Weights of a small GPT-style language model, trained from scratch on English Wikipedia.
Size: 9 layers, width 128, 4 heads of 32, MLP 512 tanh GELU.
Each number is 128 + 24 x the weight over its row's rms, rounded and kept within 0 to 255. Layers, rows and columns count from 0. The size above them is the row's rms in percent of the matrix's.

# layer 5 MLP down, 128x512, rms 0.0879, rows 109-127, columns 256-383
size [ 94 100  90 104  99  95 103 107 102  99 102 102  97 107 100  92  99  93 103]
[[ 93 134 105 143 146 148 129 157 125 126  93 126  87 145 146 107 122 122 139  94 109 142 121 103 119 141 123 119 144  92 114 134 124 112 104 126 173 187 128 159  98 132 112 134 118 123  86 148 128 123  98 153 104 120 127 104 142 149 115 115 112 112 144 125 111 116 157 124 141 121 175 126 136 142 172 112 137 114 103 110 177 156 107 125 135 112 143 120 131 162 133 129  62 149 155  88 151 172 170 152 111 143 117 110 151 115 118 103 101 140 130 145 163 158 169 113 169 100 146 115 156 111 124 107  97 116 174 155]
 [122 137 121 142 102 132 134  87 132 133 128 125 151 119 130 101 140  99 122 128 151 140 139 116 143 146 156 148 118 147 161  79 151  78 125 115 159 144 173 135  99 125 151 128 119 156 155 165 130 145 113 110 144 113 130 157  86 111 126 103 153 143 142 120 128 128 130  92 177 147 119 106 120 104 153 118 144 160 163 103  96 166 146 151 117 150 150 135 142 144 125 161 139 141 137 126 148 109 107 107 118  82 189 113 122 146 138  81 170 119 160 120 149 142  88 111 141 138 125 181 112 111 125 139 125 132 130 126]
 [129 102 103 185 139 162  92 121 146 119  96 105 159 124 129 161 105 140  91 139 104 124 151 124 116 142 124  79 116 130 119 162 153 173 112 104 138 133 140 143 147 193  68 116 129 102 129 118 130 155 124 125 133 119 160 113 169 111 145 189 122  90 152 108 138 129 168 114 106 152 122 183 111 111 157 136 123 144 129 124 161 146 148 107 110  65 103 209 144 105 119  97 132 124 150 128  97 152 103 142 134 126 122 112  84 150 121 124 120 133 130 118 128 135 111  81  84  96 128 124  84  96 126  89 122 131 151 131]
 [145 130  71 146 130  84 142 161 116  88 122 148 102 141 131 162 122 117 136 106 139  89 111 123 162 133  96 162 115 131 146 176 149 121 160 201 156 118 152  85 147 161 125 152 151 151 122 154 122 127 115 149 137 127 139 143 112 149  87 109 118 124 135 121 162 132 114 152 143 143 131 135 143 103 134 169 139 133 126 167 150 151 110 130  98 160 110  93 142 168 122  88 100 120 123 125 136 128 157 122 162 145 145 149 128 140 156 101  89 147 152 130 105 113 119 133  83 142  93 146 104  88 140 140 125 101 139 138]
 [155 127 128 147  95 107 160 106 130 144 111 155 105 123  81 122  95 120 101 135 123 145 156 115  95 119 126 123 126 120 133 137 172 133 140 158  97 115 156 142 118 105 109 127  88 152 150 113 144 143 160 117 134 150 135 109 128 112 167 172 143 133 162 120 129  86 154 136 172 146 125 109 113 166 111 151 166 109 132 138 129 115 132 141 117 157  88 124 114 105 135 147 122 150 115 107 112 132  35 169 125 139 198  93 124 151 116 119 141 134 198 171 137  91 158 104 111 113 139 104 151 105 151 114 105  79 111 120]
 [144 109 113 140  79  60 118 119 139 142 131 103 128 180 118 148 142  95 103 134 106 159 161 146 119 128 128  87 129 161 143 120  98 145 146 157 137 110  89 119 139 167 126 128  90 103 147 133  91 148 115 103 131 117 113 133 101 149 164 195 112 157 143 124 156 121 157 132 129 100 140 135 102 103 121 127 103  87 125 145 130 113 100 128 125 100 133  99 156 121 130 119 161 160 153  62 122 136 115 135 122 155 132 107  81 123 134 146 119 187 115 107 149 136 138 141 127  90 122 142 124 109 131 115 112 142 138  96]
 [116 167  89 142 147 175  80 111 133 144 179  97 132 104 164 121 165  83 130 139  97 157 158 100 103 119 145 102 136 119 134  92 135 124 146 138 151 124  94 113 124 142 109 124 111 175 104  66 107 137 139  91 162  64 148  95 137 138 163 119  73  86 178 119  93 129 106 136 171 110 130 119 134 124 115 137 135 145 149 114 129 130  94  50 148 130 157 119 144 103 162  99 137  93 122 120 142 142 115 103 133 157 131 133 118  95 123 118 101  98 143 180 131  93 169 142 152 130 125  98 137 134 136 137 146 147 138 117]
 [ 97 123 161 117  74 120 193 120 150 140 118 150 120 116 125 125 129 108 129 163 121 160 111 111 124 169 133 130 131 129 146 129 112 110 121  96 129 157 176 118 101 111 124 132 133 146 139  96 140 143 101 133 104 135 137 145 137  80 130 192 132 139 132 119 111  91 122 106 102 149 104 109 141 104 145 135 102 154  81 147 107 111 163 113 139 119 109 125  98  86 133 133 180  65 129  85 105  98 128  96 102 113 134 139 135 123 129 144 122 120 115 147 161 100 139 138 107 137  99 127 106  86 120 133 117 124 138 168]
 [156 118 146 137 149 123 106 106 126 138 136 106 114 131 130 109 124 119 174 115 108  94 104  87 137 128 147 126 143 146 110 117 117 146 120 142 128 138 209 129 106 140 138 161 123 141 127 164 153 104  76  92 107 128 105 151 134 116 103 140 119 105 114 174 152 125 105 131 157  94 109 118 124 122 154  96 144 157 148 132 163 112 153 123 119 145 117 116  89 122 141 128 130 130 147 142 132 125 126 146 114 149 132 137 148 153 113 107 117 154 162 154 124 118 156 102 111 113 121 149 123 112 121 129 136 129 130 150]
 [117 113 141 130  73 102 170 187 121 139 137 150 109 124 115 135 136 157 145 151 161 134 119 118 143 183 161 151 114 113 133  93 119 141 167 136 122 139 179 131 111 126 106 149 145 146 126 152 153 142 128 117 152 103 161 128  85  95 144  96 123 170 135 125 176 128 135 129 115 144 121 170 116 140 117 144 126 122 129 126 137 148 142 135 151 128 143 124 126 132  82  85 165 124  99 145 157 102 145 119 137  85 148 125 141  99  98 125 158 151 115 100 159  98  83 114 122 131 120  98 101 146 144 182 141 146 131 125]
 [ 73 134 132 146  95 132 157  84 103 166  92 158 130 115 145 115 143 169 124 135  89 153 129 138 153 158 142 138 168 165  84 106 113 154 105  97 130 144 136 141 111 104 135 115 105 126 131 118 113 173 136 111 122 149 113 132 142 107 143 133 154 135  95 145 104 145 153 103 102 145 112 134 119 173 151 142 128 147 113 103 132  99 131 158 185 114 103  89 160 107 134 123 107  94 184 156  88 151 164 130 117 106 120 113 147 102 112 130 136 146 136  85 151 162 179 115 126  98 160 132 135 109 140 123 117 153  98 140]
 [112 124 179 117 127 139 151 126 155 125 105 154 127 166  75 135 111 139 149 138 138 185 153 160 146 153  83 100 145 123 120 124 116 148  85  83  93 168 112 141 101 148 142 141 146 123 131 140 139  97 160 104 125 129 149 136 102 163 164 133 124 146  77 140 124 143 147 152 111 146 139 118 147  85 147 101 119 124 125 132 115 120 110 122 166 120 109 101 144 179 136 130 127 133 126  83 142 149 135 146 136 140  90 142 116 154 129 140 145 138 123 146 124 156  88 104 107 163 128 121 138 162 100  90 128 117 144 123]
 [ 84 132 139 130 130 160 137 170 102 120 119 124 114 100 139 148 193 115 125 167 119 101 108 124 135 140 104 152  99  91 115 111 159 138 103 138 156 159 117 174 143 103 144 123  72 147  97 117 138 181 175 119 112 145  89 120 139 129 129 144 138 138 102 141 169 143  86  83 120 166 100 146 163 141 127 156 116 117 123 153 148 117 149 101 134 120 138 114 121 153 116 176 142 142  99 156 165 144 150 117 124  55 135 178 130 171 122 133 146  88  82 119 116 117  94  96 144 126 138 142 113 137 104 146 111 111  98 128]
 [122  81 109 174 121 117 130 157 137 103 154 123 103 148 142 135 169 135 129 149  78 137 112 122 136  86  84 113 106 128 142 124 121 106 139  98 121 103 106  83 168 125 130 155 136  97 141 121  99 109 150 147 199  82 148 129 116 130 113 120 130 122 117 125 111 134 102 133 129 103 133 132 142 129 128  86 168 112 121 143 182 133  86 125 122 111 113 139 132 124 166 149 135 163 111 150 118 134 125 184 128 153 147 164 175 170 139 160 110 107 108 140 115 132 131 141 191 158 129 172 157 124 148 131 119  95 101 130]
 [133 103  81 116 109 151 121  94 146 113 115  89 127 101 145 117 191 138 130 142 144  87 107 137 173 152  94 110 112 134 127 122 130 109 124 156 135 112  89 165 117 112  50 135 158 101 136 101 106 127 112  96 113 116 119 144 148 154  75 118 109 128 142 168  94 127 121 149 139 156  90 160 151 123 134 123 122 123 150 124 121 118 105 103 161  95 138 134 136 188 102 149 108 149 167 131 155 113 122 145  75 110 123 135 151 106 105 141 103 107  99 143 134 142 102 127 152 170 126 155 140 134 137 145 153  86 127  92]
 [ 77 155 140 109 187  84 119 131 134 141 108 118 163  91 127 143  90 101 129 107 144 138 133 119 145 116 137 176 134  99 164 150 149 129 138 133 143 117 139  94 152 115 154 123 130 106 152 128 182 130 160 129 133 149 113  88 106 122 136  76 119 112 111  86 121 149 151 150  95 144 152 131 122 115 179 154 137 155 162 146 120 151 123 122 140 125 121 167 153 133 108 103 102 123  51 165 111 133 125 154 145 101 146  89 116 129 142 134 110  95 191 157 136 164 132 146 143 137 138 140 135 145 145 145 125 140 107 127]
 [131 101 117 100 112 123 132  99 130 128  53  84 111  93 156 111 139 135 102 128 159 139 146 144 164  98 123 100 159 163 118 130 139  87 151 147  96 125 122 105 132  77 131 115 139 156 142 143  90 121 145 131 138 104 100  87 123 142 121 134 144 124 136 109 127 123 144  72 141  90 125 120 116 130 128  87 113 123 149 108 126 151 132 136 126 124 145 113 115  90 181 153 148 117 158 105 107 147 124 121  87  95 127 118 151 112 139 109 163 114 120 112 183 120 160 192 121 144 114 110 157  96 147 118 109  99 118  86]
 [141 128  89 165  73 104 175 143 142 148 117 159 131 135 122 123 101 118 154 121 138 118 124 125 149 112  79 121 131 117 127 174 137 118  89  77 163 120 108 161 120 139 118 117 138 126 139 142 139  75 135 155 103 104 107 128 156 120 199 135 116  80 151 125 137 152 125 125  94 141 131 153 104 136 132 148 138  94 137 143 108 132 131 138 105 155 174 180 119  81 122 143 129 157 120 109 153 144 128  88 104  95  87  99 109 109 159 137 153 177 124 118 107  74 155 150 160  88 130 157 133 158 119 164 141 130 144 113]
 [137 149 121 149 119 112 144 101 154 116 123 136 102 112 125 176 134 137 105  87 135  95 110 152 141  93 136 150  96 113 175 164 142  83  90 130 104 101 189 104 153 138 129 123  68 122 116 137  99 149 152 123 124 127 139 174 119 143 137 151 148  61  92 132 132 133 132  91 150 192 128 131 150 135 115 112 165 147 120 118 150 170 102  94 105 116  67 115 152 138 133 166 139  94 105 162 142 125 127 139 147 126 118 112 137 159 113 127 126 108 105 134  79 112 118  91 148 146 149 162  99  81 116 144 136 129 145 123]]